config.toml
n_layer = 17
init_std_qkv = 0.0414
warmup_steps = 156
batch_tokens = [16384, 32768, 65536, 131072]
steps = 4825
Each number is 128 + 32 x the weight over its row's rms, rounded and kept within 0 to 255. Layers, rows and columns count from 0. The size above them is the row's rms in percent of the matrix's.

# layer 7 MLP up, 512x128, rms 0.0592, rows 443-469, columns 0-127
size [103  99  98  97 105  99  98  94  97 106  92 101 105 107 104  97 101  95 100  93 103 103  96 102 106 105  95]
[[ 96 118 123 159  60 163 134 151 131 144  50 135  98 147 120 154  54 167 134 109 101  25 129  82 123 106 135 160  93  94  89 112 140 188 214 131 111 144 110 129  96  79 114  98 152 104 134  85 117  47 143 106 124 140 126 143 128 133 133 167 104 131 119  31  61 139 170 107  97 134 133 116  89 131 119 110 129  93 106 146 119 135 167  89 179 132 155 135 123 102 160 134 112 132 120 149 130 111 129 135  57 106  81 146 120 110 135 165 102 114 127 149 198 144 147 153 169 125  98 162  95  83 111 161 118 151 103 107]
 [108 192 115 138 138  74 126 119 115 170 135 116 109 165 136 159  73 128 177  63 130  63 111  94 114 118 130 113 118  89  67 155 110 114 166 106 133 124 155 150 112 128 112 177 122 141 141 177  84 109  95 168 156 163 130  96  66  58 136 122 142  55  70  86 125  97 123 144  97 128 121 146 110 112 130 140 162 157 158 164 122 103  96 200  93 139 154 193 144 137 114 108 112 150 168  66 105 174  90  88 165 179 141 109 131 107 164 140  83 157 117 128 131 146  74 158 135 156  91 153 115 120 130 152 100  91  50  99]
 [129 128 175 152  97 154 125 109 169 118  93 138 159 101 102 145 142 143 195 151  77  92 196 111 104  88 148 161 108 137 133  85 134 220 141  98 108 167 121 133 128 156  97 110  89 185  79 115 130 109  52 148 166 105 157  95  78 108  87  80 142 112 110 115 137 112 111 155 113  69 110 129 145  80 143  90 158 104  73 148  57 126 124 111 164 129 120 131 159  99 126 102 112 140 141  76 141  99  91 122 136  69 143 101 162 102 133 133 159 156  50 109 128 131 105 125 145 111 107  94  68 127 154 121 212  96 147 168]
 [123 138 167 172 120 110 156 143 103 138 122 140 150 126 120  63 163 144 143 130  60 177 107 173 121  89 154 115 161 118 120  97 107 142  98 170 161 105 135 119 158 172 147 113 167 165  81 137 123  76 109 130 116 112 154  95 123 124 141 116 167 156 120 127  84 126 114 118 190 117 140 104  92  92 137 157 162 112 128  94 129 116 156 204 109 142  70 140 178 148  64 157 171 104  84 137  88 112 144 150  75 108 101 147 110 118  73 142  40  97 121 116  89 150  74 144 186 180  69 168  73 124 100 108 125  71  68 141]
 [104 162 103 122 104 103 144  59  70  99 140 154  97 116 168 112 153 106 154 105  77 138 158 139 120 193 105 169 105 153 142 163 104 114  72 168 122 171 147  98 114 100 127 106 124 137 128 103 139 123 165 171 123 122  60 112 195 143  79 145 141 116 145 124 137 113 109  92  97 106  91 125 181 120 161 171 176 205 143 146 111 145 204 124 178 128  71 110 125 124 125 144 134 132 132 114 146 166  96 114 114 168 168 126 161  99 136 153 112 126 145  59  28 130 113 132 136 128 105 136  96 156 111 122 189  83  48 143]
 [158 183 102 114 158 136 165  98 111  57 172 146 144 155 135 157 152 159 158 138  71  37 114 116  96 157 116 136 135 139 157 140  91  84 136 131  79 131 139 147 157  68 116 119 121 159 100 152  69 112  84 121 178 149  91 116 130 133 103 166 119 146 145 177 115 141 121 137 131  67 101 103 137 197 126 157 139 119 128 115  97  83 127 139 118 168 156 118 140  98 149 186 174 146 144  70  95 103 146  90 132 168 104 149 123  53 114 154 111  93 127 186 155 120  62  47  95 154 158  95  84 154 117 129 143 107  80 148]
 [134  82 136 177 124 134 130 112  91 162 167 139 117 142 103  70  83 144 155 173  91 176 154 166 117  93 132 119 114 147 159 117 140 153 100 185 133  76 122  85 188  92 127 122 147  98 126 114 136 171 109 103 162 156 155 164 142 109 116  94 134 142 104 126 155 127 121 170 153 118 191  71 110 143 182 205 117 118 155 157 113  69 162 167 152 181 132  99 148 102 211 144 167  98  92 115 132 165 107  99  92 124 102 152 115 145 132 187 174  45 137 107 120 155  81 142 127 151 101 123 107 114  74 119  54  95  98 137]
 [119 108 122 112 161 165 173 120 136 152 148  64  98 120 116 180  74 118 140 122 101  14 192 144 182 156 123 186  94  79 157  65 108 122 145 113 131 164 126  81 108 129 125 105 123 144 113 174  92  88 112 161 121 178  64 122 112 121 106 152 130 144 124 109 108 117 166 168 102 104 157 127  79 204 117 129 135 114  90 133 146 181  98 125  88 145 130 163  90 148 132 128 136 168 127  75 107 144 119 124 100 131  90 161  83  57 129 153  56 143 143 112 108 127 186 118 139 122 138 149 129 122 121 151  57  86 110 118]
 [122 107 123 167 126 128 126  88 130 142  82 153 127 153  69  98 162 136 155 125 128 132 165 130 120 160 112 131 125 137  98 154 123 131 115 202 155 141 148 125 100 138 151 151 114 133 141  96  88  58 147 118 123 116 197  82 110 162  83 136 175  46 227 139 145 155  95  74 115 107  85 147  74  77 202 130 129 133  76 152  96 123 124  95 147 107 123 108 131 120 140 132 161 106  94 157 120 126  96 169 106  95 191 194 113 167 141  88 112 152  99  49 108 140 127  64 131 107 172 166 111 168 147 159 139  97 115 117]
 [118 140 113  88 121 113  95 138 100 106  56 150 130 144  53  99  75  87 132 190 116 137 124 160 138 183 172 177 141 205  90 133 160 101 168 146 128 158 132 104 174  85 183 125 129  79 177 130  96 176 163  98 137 135 144  96 114  82 180 189 104 102  73 112  95 157 128 112 133 132 159 116 139 102 143 132 143 113 104 202 147 134 168 185 120 153  49 116 170 138 124 137 148 119 110 130 118  75 120 124 123 139 147 120 123  78 172 216 108 123 119 129 120 170  66  90 114 133 135 118 127 131 144 154 111 152 120 147]
 [129  83  93 171 108 142 117  84 150 150 179 142 135 153 115  83 159 172 116 107 158 142 106  81 130 161 136 107 103  66 165 101 159 121 188 140 146 173 135 135 167  92 153  97  94 122  77 143  37  65 131 147 133 154 152 113  93 119 161 143 181 199 182 140 124 110 132 113 162 143 157 123 161 164 141 114 142 151 131 135 147 127 156 175 179 115 129  83 143 199  96 160 112 132 139 192 120 187  95 157 158 207 108 118 114 132 175  78 142 155 175  82 150 140 113  98 100 121 129 188 114 137 122 143 134 115  97 140]
 [142 144 159 135 119 109 173  61 111 179 124 155  97 120  74 132 100 146  83 102 126 153 121 175 101 155 153 125 144 131 159 112  92 100 156 146  51 101 129 110  93  92 147 114 165 129 128 102 142 144  80 182 131 104 103 197  71 160  89 151  88 228  99  82 144 175 129 139 148 107 173 148 165 123 185 132 117  95 106 116  74 137 111 153 101 149 126 154 141 156 140 132 143 153 171 136 169  67 123 104 113  96 147  96 103 114 141 123 177  67 126 172  96 115 101 149  92  31 131 159 124  97 102  99 142 107 114 129]
 [116 137 151 128  93 192 166 121 125 111  44  90 117 113 118 156 113 158 120 138 183 140 176  43 136  85 130 143 143 142 116 165  76 184  84 176 144 143  88 160 132  91 139 127 135 161 166 120 105 147 145  66 112 127 175 185  69 173 114 136 169 100 155 100 109 129 116  84 116  90 156 105 124 131 175 128 144 107  93 217  87 153  72 181 135 154 138 123 161 123 168 193 155 113 110 114 150 119 111  90 126 129 178 160 144 147 125 142 143 151 111 126 109 114 149 109 115 127 208 162 121 154  79 144  85 102 129 121]
 [155 184 133 160 142  83 154  81  83 125  90 139 146 143 118 136 121 160 143  92 136 108 164 155 114 139 158 158 106 101 115 151 124 189 107  87 184 112 190 116 181 154 154 135  87 140  90  99 145 178 131 165 163 136 150 175  94 166 105 100  82  97  98 141 111  93 128 143 149 120 155 162 121 193 144 172 187 115 138 153 146 151 139 152 116 148 205 130 110  90 155  90 193 176 148 146 149 141 108 129 149 155 150 124 141  53 172 161  59 161 168 155 136 116 175 130 152 138 134 124 139 190 128 139  49 101 104 162]
 [150 124 161 128 129 128 105 120 121 160 158 111 162 140  57 143 112 168 150 127 159 150 178  88 110 131 212 165 117 155 136 159 178 135  64 122  92 111  99 104  94 129 197 104 132  94 118 160 144 129  92 123 100 160  63  98  62 154  45 119 104 119 194 115 139 139 206 135 106 138  52 163 134  76 145 107 151 127  91 136 124 138 136 107 130  64  95 102 120 116 105 118 101 107 108 165 133  98 120 143 146 122  85 110 177 120 102 130  96  86 103 129 133 163 104  54  80 104 129  92 152 191 129 164 130 122 135 145]
 [100 136 107 121 106 127 137 141 145 100 143 155 142 133  94 145  96  79 146 102 124  95 139 127 109 112 133  97 116  77 128  92  64 161 106 220 126 117  99 158 110 163 112 204 110 162  99 102 180 100  55 165 124 167 129 124 114 141 116 101 145  91  97 100 105 129 154 121 159  65 136 146 152 164 119 112 115 166 118 142 110 129 158 149 106  91 196  83 149  92 167 102 156 135 214 209 140 156 117 145 125 125 163 121 161 157 107 143 156 169  46 139 132 100 159 159 101 142 126 183 114  87 107 153 137 157  57  90]
 [ 87  90 107  48  59 120 151 129 106 172 181 119 122 129 115 103 111  66 151 130 174 101 126 129 121 129 146 149 138 146 151 161  57 103 156 129  74 101 175  77 154 140 149 150 145 124 128  67  89  97 114 153 142 106 135  79 142 162 178 141 161 171 120 141 113 114 112 151 139  33  84 149 107 105 131 162 115 141  73 133 112 155  97 145 146 131 123  62 150 163 103 116 168 125 127  96 157 135 158  83 108 114 136 104 133 174 127 123  99  96 105 178  92  96  70 103 107 116 185 180 132 170 174 159 155 171 125 176]
 [155 222  97 129 107 131 149  91 124  94 131 107 125  83 184 180 139 121 116  92 142 119 100  94 138 102  97 144 111 141 182 153 190 177 153 140 124 120  95 110 109 188 140 179 166 141 141 148 165 140  72 136 208 132 119 169 120 146 165 111 135 158 143 146 134  70  94 158 154  48 120 115 147 155 142 139 140 115  93 173  94 181 134 100 106 173 141 159 150 147  99 185 140 115 105 166 159 173 165 192 142 110 115 145 100 135 140 103  84  87  89 146 118 109  83  97 153 136 132 156 132  88 194 125  90  77 116 115]
 [ 87 140 119 153 135 126 113 133 156 146 102 173 115 131  78 133  72 116 145 165 106 137  91  44 147  98 130 146  84  78 133  88 165 171 139 129 140 122 135 130 154 105 127 133 180 124 136 109 114 108 144 161  58 148  79 164  82 127 195 106 128 110  62 182 145 135 116 148 140 130 149 130 150  96  76 151 111 158  68 108 104 172 108 147 141 195 107 182 177  78 165 158 174 142  49 146 144 130 105 145 102  74 106 177 132 170 182 148 149 186  87 160 153 121 103 120 124  89 136 103 154 135 144 160 130 150 147  81]
 [135 145 143 134 107  95 122 127 172 117 129 124  99 131 166 130 167 203 141 110 148 102 142  96 111 182 126 159 124  89  78 115 136 164 126 153 107 164 172 174 103 156 148 127 157 138  81 149 189 101  89 187 137 122 136  87 199 104  30 190 130 137 136 169  88 133 116 117 118 120  78 100 153 155 155 128 135 155 118 163 144 174 150 112 155 126 121  75 139 125 120 194 158 106 104 126  80 133  99  98 139 108  45 167 121 113 115 104  79 103 159 161 164  92 102 130 212 164 140 104 169 161  87  91 119 133 150 144]
 [111  91 149  77 145 133  94  99 123 141  98 161 103 159  92 118 109 163 136  67 178 195 148  77 143  83 160 171  85 108  55 147 161 158  89 112 136 135 109  85 164 130 130 154 115 201 160 136 106 160 140 115 105 106 147 104 135 138  97 128 127 150 109 175 139 133 136 104 158 120 176 137 114 109 142 158 177 168 130 105  49  95 142 159 150 119 149  89 125 154 182 163 122 103  83 143 184 131  84 128  84  82 160  98 101 212 148 168  96 116 109  68 159 142 127 145 109  72 140 116 173  94  94 130 151 116  93 161]
 [131 127 131 139 123 121 143 127 123 117 126 109  93 145  90 130 168 165  78 114 147  63 149 117 110 108 188 139  89 120 138 191  81 173 169  96 144 161 149 141  55 127 115 158 167 125 134 189 127 103 127 137 141 167 128 131 129 134 157 101 147 136 123 141 108 203 151 111 162 118 147 111 227 105 166 191 151  91 112 178 145 148  82 120 100 103 129 124 177 118  68 117 114 147 139 128 139 127  83 120  74 124 107 113 128 154 196 154  92  63 179 155 116 100 185 107 127 161 123 191 143 102  62 143 155 152 184 102]
 [ 70 146 150 140 102  76 133  75  80 140 157 123 111  89 151  70 159 176 169 158  99 109 104 145 152 105 107  75 207 167 170 127 130 134 116 112 168 112 137 161 148 137 181 114  75  90 124 128  77 135 144  80 104 178  99  94 188 118 116 118 165 110 132  66  82 147 186 163 112 147 176 131 100  91 162 169 157 162 170 131 110 113 115 138 123  96 179 109 107 150  84 122 166 143  89  92 139 174 136 106  78 173 156 134  95 106 184 188 135 100  99 125  73 105 109  90 139 114 154  88 141 145 144 123 125 144 142 139]
 [ 70 201 143 168 158  40 124  74 101 150 126 131  51 116 149  82 133  81 118  86 138 170 104 130 110  90 141 140 181 107 148  76 135 121 137  99  71 130 161 134 123 105 132 191 136 109 149  63  93 133  62 165 128 109  81 112 149  57 113 145 121 141  85  93  98 187 127 158 157 134 124 118 119 154 139 169 147 148 156 170 133  65 157  84 124 105 169  96 114  98  72 127 142  78 114 161 120 121 148  88  91 134 118 169 132 128 145 181 142 156 115  61 124 160 152 130 105 148 126 132 164 101 134 139 156 130 133 144]
 [176 135  80  82  79 122 159  72 161  89 139 147 165 175 106 128 107 107 142 102 181 135  89  88 131  71 179 183 151  92 160 132 160 130 114 150 160 122 113  84 116 128 115 146 159 177 184  81  92  87 133  93  72 124  93 131 125 146 171 107 125 132 163 105  73 126 178 147 100  63 137 135 138 172 138 160 144 144 136 136 137 199 151 175 129 126  65 114 103 106  94 107 135 168 189 151 119 151 142 126 157  97 161 115 166 134 121 164  77  98  90  93 136 115 132 105 150  52 139 138 105 180  99 120 181 106 113 149]
 [ 86 185  78 148 173 113 101 114 143 121 102 130  77 106 111 170 114 131 120 112 137 132  87 132 140 121 120 140 104 150 169 130 139 142  91  95 149 140 153  93  74 123 112 159 154 122  96 147  84 107  82 142 176 114 119 121 176 135  97 129 161  64  75 120  43 144 120 167 119 134 102 186 146 127 205 206 140 106 141 207  63 190 162 107  71 107 108 167 122 117 179 137 137 157 127 127 142 101 143 153  88 127 106 119 116 119 166 154 115 140 163 114 134 127 127 121  73  85 133 186 176 203 124 118 124 145 153 161]
 [135 135 106 130 115 119  97 120 166 117 135 127  63 142 101  89  93 158 104 134 189  90 114 108 129 105 137 131 142 120  99 113 170 167 148 132  61  89 145 119 118 159 167 173 128 138  81  88  97  48 118 123  94 155 153 162 176 125  68 120 118 118 107 129 185 141 114 108 157 114  84 118 120  71 102  90 151 183 146 110 112 110 112 101  96 154 152 100 186 100 181 144 112  81 159 159 169 106 143 164 153 156 145 136 137 123 124 119 173  57 121 153 118 124  62  75 124 173 171  78 185 111  82  84 124 139  58 170]]
# layer 7 MLP down (transposed), 512x128, rms 0.0591, rows 443-469, columns 0-127
size [103  95  94  99 102 100  98  96 100 104  94  98 102 114 103  97 103  99  98  95 104 103  98 102 104 103  95]
[[120 153  88 146 156 158  65 135 113  97  95 158 133 162  88  89 148 128 121 152 138  83 100  85  87 104 156 118  96  90  70 118 108 105 122 141 120 105  55  91 147 126 179 124 161 160 112 131 146 126 104  77 136 213 138 123 106 101  70  97  87 147 105  81 136 139 105 114 109 117 101 140  97 229 119 116 141 108  70 152 103 139 122 129  91 170 127 113 167 112 113  96 123 146 115 137 170  97 149 112 133 103 129 145 125 102  71  83  79 113 137 120 219  91 167 146 140  95 133  85 156  53 115 144 116 177  84 151]
 [157 169 102 141 142 107 138  97 143 113 118  91 142 114 130 111  76  81 171 176 165 110  69 167 120 125  69 126 114 125  93 174  67 111 117 151  88 108 139 109 142 157 113 147 143  95 163  71 121 163 119 140 134 159 106 102 121  82 187 113 162 134 148 122 138 148 208 101 109 175 111 123 124 168 113 100 150 146  94 112 143 131  80 190 115 185 117 177 163 140 141 117 165 166 113  95 141 186 217 148 125 158 127 124  89 118 120 104 187  84 137  70 127 119 104 116  64 126 104 155  59 104 113 120  58 132 103 139]
 [ 69  46 125 107 105 127 149  95 158  69 154 101 146 119 131 125  95 156 182 157 167 136 102 119 157 143  96  93 110 140 136 115 127 166 130 111 179  71 182 150 164 203 171 134 167 120 163 121  94 111 109 205 155 110  86 138  80 141 160 148 118 162 144 148 110 125 132  67 136 116 174 109 136 100 133 200 138 126 145 168 148 160  98  79  87 124 119 110 110 161 106 104  74 169 133 124  92 129 109  78 119 130  86 147 134 124 133  87 131  60 129 105 134 154 159 117  62 165 101 112 130 198 153 133 160 118 186 120]
 [124  85 117 114  99 162 115 104 151  84 161 140 162 141 127 147 101 129  89  92 176 162  98 142  93 111 117 174 145 138  66  81 118  96  85 158 126 113 190  46  98 138 111 123 107 165  93 125 198 110 131 108 109 127 156 144 152 151 122 140  94 168 149 143 183 119 146 124 138  86 111  67 165  74 161 125 116 108 154 155  95  92  88 184 189 145 152 143 113 144  70 126 109  97 140 143 165 152 145  93  70 139 146 117  91 149 135  47 167 101 132 161 115 158  82 152 138  63 125 133 177 146 142 113 146 148 102  51]
 [145 144 154 122 133 152 194 129  96  79 106 158 164 101 111 118 181 143 104 113 121 148  87 118  93 109 100 112 100 140 183 178 104 162 158 145  88 110 199 125  58 132  59  98 133 164 114  82 132 190 131 158  56 121 116 148 121 134 124 106  86 120 123 180 139  94 122 117 118  74 114 175  87 191 165 117 136 155 130 152 159  92 138 100 127 185 132  75 175 114 118 180 139 152  86 151 121 119 109  92 133 145 149 149 168 186 109 147 109 129 105 130  78  88  92 170 124 165  62  76 123 100 124 156 164 145  98 151]
 [ 97 111 104  74 164 116 100 162 114 127  85 108 118 174 136 151 129 138 150 113  79 129 148 165 126 157  83 130 199 128 197 125  79  52 115 131 156 165 140 150 157 129  86 122 119 230  87 148 150 161 102  87 125 184 138 114 119 148 102 108  83  87 144 105 113  77  76 119 124 102  88 110 125 107 108 125 171 125  85 182 139 102 121 112 136 161 122 110  74 111 115 177 130 141 133 154 145  95 116 143 115 132  91 134 122  77 107  91  95 107 102 175  84 161 155 149  85 109 112  49  83 130  46 124 155 119 114 106]
 [183  91 124  88  82 144 188  64 116 121 191 132  81  97 155 133 117 108  75 100 126 158 191 123  59  70 113 140 154 139 130  45 127 112  59 112  35  75 144 118 134  90 161 160 144  92 150 116 163 139 125 128 136 130 134  61 194 111 172 161 146 142 125 165 116 130 166 127  72 155 180 140 150 102 152 124 131 110 197 107 149 150 131 148 109 146 127 110 111 176 158 110 159 121 133 113 152 137 144 110 152 107 111 136 166 100  82  77 155 140  69 154 121 124  81 139 112 122 105 123 125 134 118 121 107 152 109 159]
 [ 83 107 131 141 122  74 162 151 169 104 117 114 124 169  82 109 180  86 124 121 132 142 170 106 151  64 131 135 157 148  63  98 128 114  94  79 132 178 114  94  78 140  68 125 167 169 139 131 128 119 149  68 183  84 132  75 138  65  96 138  94 135 165 116 167 102 137  67 141 112 108 139 150 127 177 142 185 122 123 145 130 131 117  74 174 159 112 164 127 114 109 119 155  85 101 144 115  99  48 131 147  89 206 113 169  79 133  89 169 128 115 126  70 145 164  86 110 105 164 145 138 154 124 106 125 123 180 110]
 [138 131 120 112 118  96 115 159 128 127  89  55 188 123 128 115 139  87 145 109 121 120 121 142 126  99  99  97 132 141 128 202 102  93 103  90 119 105 178 133  88 127  70 152 156 184 157 168 101 162 193 174 182  76 132  92  66 139  72  78 116 159 102 118 134 119 118 109  98 132 111 141 131 129 103 111 120 141  90 102 199 150 117  38  69 140 134 115  94  55 129 114 113 103  87 129 152 155 112 148 136 125 127  65 146 137 156 142  90 129 164 109  99 177  61 117 126 127 105 123  85 151 129  92 121 139  64 172]
 [148  91 115 176  86 149 152 167 141 164 138 134  78 148  93 189 113 168 141 151 144 105 152 107 111 155 149 171  57 107 186 132  92  74 174 167 126 120 107 127 227 153  97 116 117 115 128 139 126 145 156 150  91  99  94 158 147 124 144 130 163 104 195 179  83 144 127 102  46 138 125 121  89  97 170  98 161 112 111 127  80 167  76 176  81 123 123 109 145 105 117 109 123 141 134 103 121 136 160 166 209 135 153 127 117 137  88 117 125 163  97 135 154  85 169  57  93  91 136 108 160 129 112  95  91 130 121 101]
 [144 128  62 143 117 174 167 104 175 136 110 166 132  97 149  77 111 104 163 128 109 109 166  98 186 175 100  93 121  71 112 125 105 166 188  96 175 123 120 139 191  87  92  68 131 126  64 125 111 151 134 164 121  94 148 148 105  83 122  77 104 154 177 108 168 151 127 139 106 121 121  82 177 158 105  75 133  97  90 113 117 167 117 184  88 192 170  83 126  65 156 114 163 138 147 202 154 122 105 147  99 154 101 140 146 161 161  89 107 108  96  90 166 111 132 140 158 133 107 159 127 137 138 112  95  80 126 115]
 [164 119 157 135 126 119 151  71 138 120 151 111  98  95 191 118 148 192 152  96 114  70 135 113 131  80 150 109 204 185 141 144  85  78 104 131 168 134 106 162 124 104 139 171 166 162 121 157 171 154 121 170 186 106 132 138 127 172 165 118 121 117 124 149 137 157 141  85 102 135 150  90 118  59 136 104 142 103 122 153 153 151 158 125  57  73  82  98 124 140  87 155 143 143 155  88 142  58 124 181 128  72 133 111 136  91 166 137 127 159 114 109 147 104 167 180 127 128  47 106 151 158 104 182 157 133 152  74]
 [119 142 162  85 106 125 142  99  96 111  69 175 161  98 100 156 119  78  79 118 153 117 140 209  74 145 157 147 162 182 125  76  94 155 156  86 188 168 152 136  83 144 127 120 110 130 186 120 161 178 154 166 162 158 200 167  84 131 169 141 132 140 101 146 157 135 118 174 119 152 155 136 126  88  93 126 153 183  82 127 189 152 130 149 101 144  94 148 190 100  60 122 154  36  76 176 140 134 144 171 142 146 142 132 128 108 112 135 172 167 126 121 165 108 135 165 134 132 124 144 148 148 136 127 141 133 127 151]
 [145 134 110 119 147 140 122 140 152 150 138 127 144 127  98 135  88 101 146 126 133  83 152 138 177 165 151 148 170 101 116  69 131  93 123  97 139 204 164 198 164 174 134 129 144 101 125 126 122  96 132 111 106 115 107 131  98 165 133 124 132  90 124 114 118 130 160 140 190 115 135 193 180 115 164  81  92 174 127 105 130 119 112 193  90 108  43 138  68 165 148 126 174  79  97 103 144 128 159  51 208  84 114 151 132 108 150 151 101 182 106 177  63 122 111 167  94 119 189 158  83 157 125 114 137  97 149 116]
 [ 57  58 119 107 171 119 138 117 186 141 162 128  91 191 100 143  92  87 114 113 161 110 130 119 153 146 208  95 134 135 130 131 125 154 113 134  73 115 128 184 130 147 151 137 132  70 112  86 173 101 118  78 105 118 157 139 119 162 169 137 116 146 129 123 127 169 169 104 135 194 105 179 109 154 122 186 115 131 187 112 156 155 156  95  92 138 125 202 128 147 158  61  72 108 120 144  98 169 109 129 143 158  98 157 125 160 100 107  92 113 128 136 162 155 173 156  55 112 140 156 108 149 196 107 184 121 143 151]
 [ 52 148 220 173 160 137 142 115 104 177 150  90 117  82 118 180  88 118 125 122 171 167 146 193 159 155 147 134 139 151 147 139 164  89  90  78 124 128 168 125 143 144 160  86  91  92 107 166 153 108 149 129 123 119 122 150 131 127 171 207 118 101 107  90 151 111 164 119 119 135 166 143 129 154 146 164 153 143 136 114 135  89 133 103 121 121  86 140 150  83 181 108 121 135 114  96 111 178 165 207 161 140 114 137 152  45 106 153 118 130 168 106 133 143  81  85 194 137 196  79 153 162 128 109 112 121 162 106]
 [227  90 158  96  49 113 133  95 159 151  85 112 135 138 157 113 131 166  29 167 128 146 150 111 135  77 171 106 138 146  93 186 146 139 134 151 124  87  80 117 123  88 156 110 135 133 148 152 166 101 130 107 149  64 164 152 201 130  56 128 120 149 158 130 100 126 128  78 144  91 127 167 143 133 133 126  84  67 154 105 164  94 162  82 153 139 113 146 145 109  74  81 125 173 167 101  98 105 124 141 109 123 188 152 114 133 150 130 141 161 160 147 137 161  99 116 108 154 107  92 142 151  85 126 165 115  84 108]
 [ 69 148 120 102 151 156 110 112 118 139 123 122  55 175 119 136  98 125 138 109 117  85 152 120 126 155 132 158  63 155 131 122 119 115 132 185 101 114 128 124 167 204 136 123  85  90 147 157 123 110 103 142 102  95  97 139 105  94 158  57 119  54 104 115 136 103 117 149 130 185 136  82 152  71  91 162  88 129 113 120 120 133 114 125 132 168 135 191 110  90 186 220  83 185 180 124 203 126 165 100 105 127 145 126  86 127 141 145 134 149 183 178  90 112 107 122 185 117 162 119 125  73 109 119 101 170 123 119]
 [167  62 106 121 208 112 115 116 159 123 151 178 149 159 115 144  88 102 133 100 116 125 123 166 155 180 162 106 127 124 141 151  72 145 187 152 171 139 133 170 102 128 169  94 109  97 133  89 155 124 136 125 140 112 112 105 130 147 102 126 112 128  90  94 173 124 179 116 128 201 127  79 116 117 174 127  97  55 110 134 120 125 177 148 132 165 125 106  75 106 165  93 155 194 177  55 117 126 121 108 133 131  65  90  74 131 112 179 153  79 139 125 116 102 144 121 122 108  88  69  99 171 170 178 143  71 105 122]
 [155 136 119  81 195 132 130 112 137 169 173 131 170  86  97 121 125  79 120 164 128 134  81 150  93 123 121 142 116 148 160  58 133 116 137 131 145 135 110 130 143 100  95 137  71 122 139 127  76 177  99 137 179 165 145  66 193 106 138 142 154 141 143 124 142  93 125 163 188 138 104 111 175 154 175 112  59 168 144 147 112 140 141 125 115 160 173 148 154  74  91 156 152  92  66 160 155 137 204 164 168 119 112 104  87 159  76  71 143 123 103 178 121  97 100  96 192  80 148 123 103 153 171 152 102 117  92 126]
 [ 86 116 132 131 143 105 110 168 126  88 116 146  89 147  80  95 164 118 170  97 179 115 139  98 166 185 131 123 127 144 169 130  94 123 108 148  82 201  84  96 136 124 150 100 101 140 147 100 103 133 122 119  57 154 173 159 198 156 212 169 128  54  69  85 158 113 123  95 185 126 158 154  85 164 135 164 127  98 104 114 154 133 168 120 148 161  96 132 113 160 128 123 122 130 172 112 108 156 163 110 150 130  61 132 164  92 109 105 118 136  81 120 139 110 210  97  73 153  95 176 139  86 153 142 127 142 131 112]
 [140 152 154 153 140 151  88 118 106 126 119 159 123 107 135  79 144 111 136 126 151 162  71 160 132 108 156 104 169 188  89 128 107 135 174  99  98 110  76 130 169  71  70 143  95 122 145  50 152 119 126 101 166 138  93  84 162  77 191 102  92 115 137 137 156 142 132 119 147 149 143 124 134 174 126  77  97 103 114  89 129 125  87  69 152 114 131 155  96  98  88 165  86 102 128  60 121 162 131 145 196 180  54 121 115 114 103  83 104 177 157 101 141 141 171 138  37 126 139 129 103 114 157 120 175 166 136 100]
 [ 86 148 115 139  99 175 164 106  97 137  87 153 121  76 143 103 122  56  80 114 157  93 164 114  92 189 131 194 136 102 114 100  88  87 108 118 155 156  98 163  88 128 144 113 118 129 143 186 160 171 148  88 124  54 139 140 122 137 163 189 128 165 132 146 125  97 152 157 140 148 138 178 113 118 126 150 118 175 135  99 140 157 154  99 118 186 167 148 118 202 114 148 139 122 168 134 134 119 114 105 191 101 124 205 106  71 123 186 112  90 145 177 151  81 144 158  98 157 132 175 127 102 118 194 109  88 104 130]
 [183 122 115 102 109 114 126  82 122 101 130  98 159 120 171  33 140 166 115 132 118 114  55 113 110 108 135  86 106 118 137  92 117 113 114 166 134 147 117 118 102  98 146 128  96 152 153 185 100 154  98 177 127 142 166 134  98  99  90  68 133  70 102 176 174 144 168 162 133 145 148 114 107 131  87 114 109  60  68 131 157 170 132 154 118 130 110 180 168  82 144 158 133 150 140 110 120 118 101 126 128 215 119 132 122 121 117  96  95 145  32 161 118  50  99  99 172 157 162 177 141 151 173  99 141 143 138 104]
 [ 91 129  92 107  75 121 116 105  97 111 130  95 152 110 151 101  85 129 111 179 150  77 164 148 136 135  55 142  56  93 127 151 105 172 160 165 130 125 161 113  68 166 126 157 133 163  99 128 142 135 155 134 162 118 103 111  62 140 166 171 156  95  93  85  39 159 103 166  83  96 161 127 182  82 113 127 112  99 106  77 134 164 158 123 128 156  66 158  87 127 120 101 145 128 151 148 164 185 180 158 170  77  95 110  94 133 197 140 121 109 104 134 108  84 120 129 153 150 165 133  98 142  90 117 132 113 150 176]
 [103 113 118 122 176  98 165 113 117 120 158 105  76 164 135  33  78  99  84 146  93 117 120 121 149  95 153 147 122 107 120  94 164 147 140 140 117 150 131 142 161 139  42 104 152 165 108 118 111 111 157 158 108 118 112 142 178 147 115 145 109 158 113 153 139  90 158 104 131 117 129  86 164 176 182 133 134 102 136  90  99 117 170 147 136 127  76 137 134 159  83 139  67 141 142  31 100 158 134  81 151 107  84 127  85 167 154 151 153 134  97 160 135  85 180 102 167 134 141 105 159 133  61 179 117  66 169 197]
 [ 90  77 130 142 113 118 156 170 118 101 157 169 103  71 152 116 133 152 201  99 192 117  81 106 159 162 163  87 144 171  83 127 118  81 147 150 134 125 136 126 146 125  65 130 141 114 118 101  70 117 180 150 132 134 156 102  71  65 192 159  91  90 141 138 199 122  93  79 105  87 171 193 156 148 149 189 130  76  69 159 111 134 137 129 118 121 146 121 126 175 135 184 106 151 195 143  56  98  82  97 162 126 130 130  90 161 121 102 125 149 139 127 133 137 128 124 104 116 131 112 118 168 124 118 141 142 174 133]]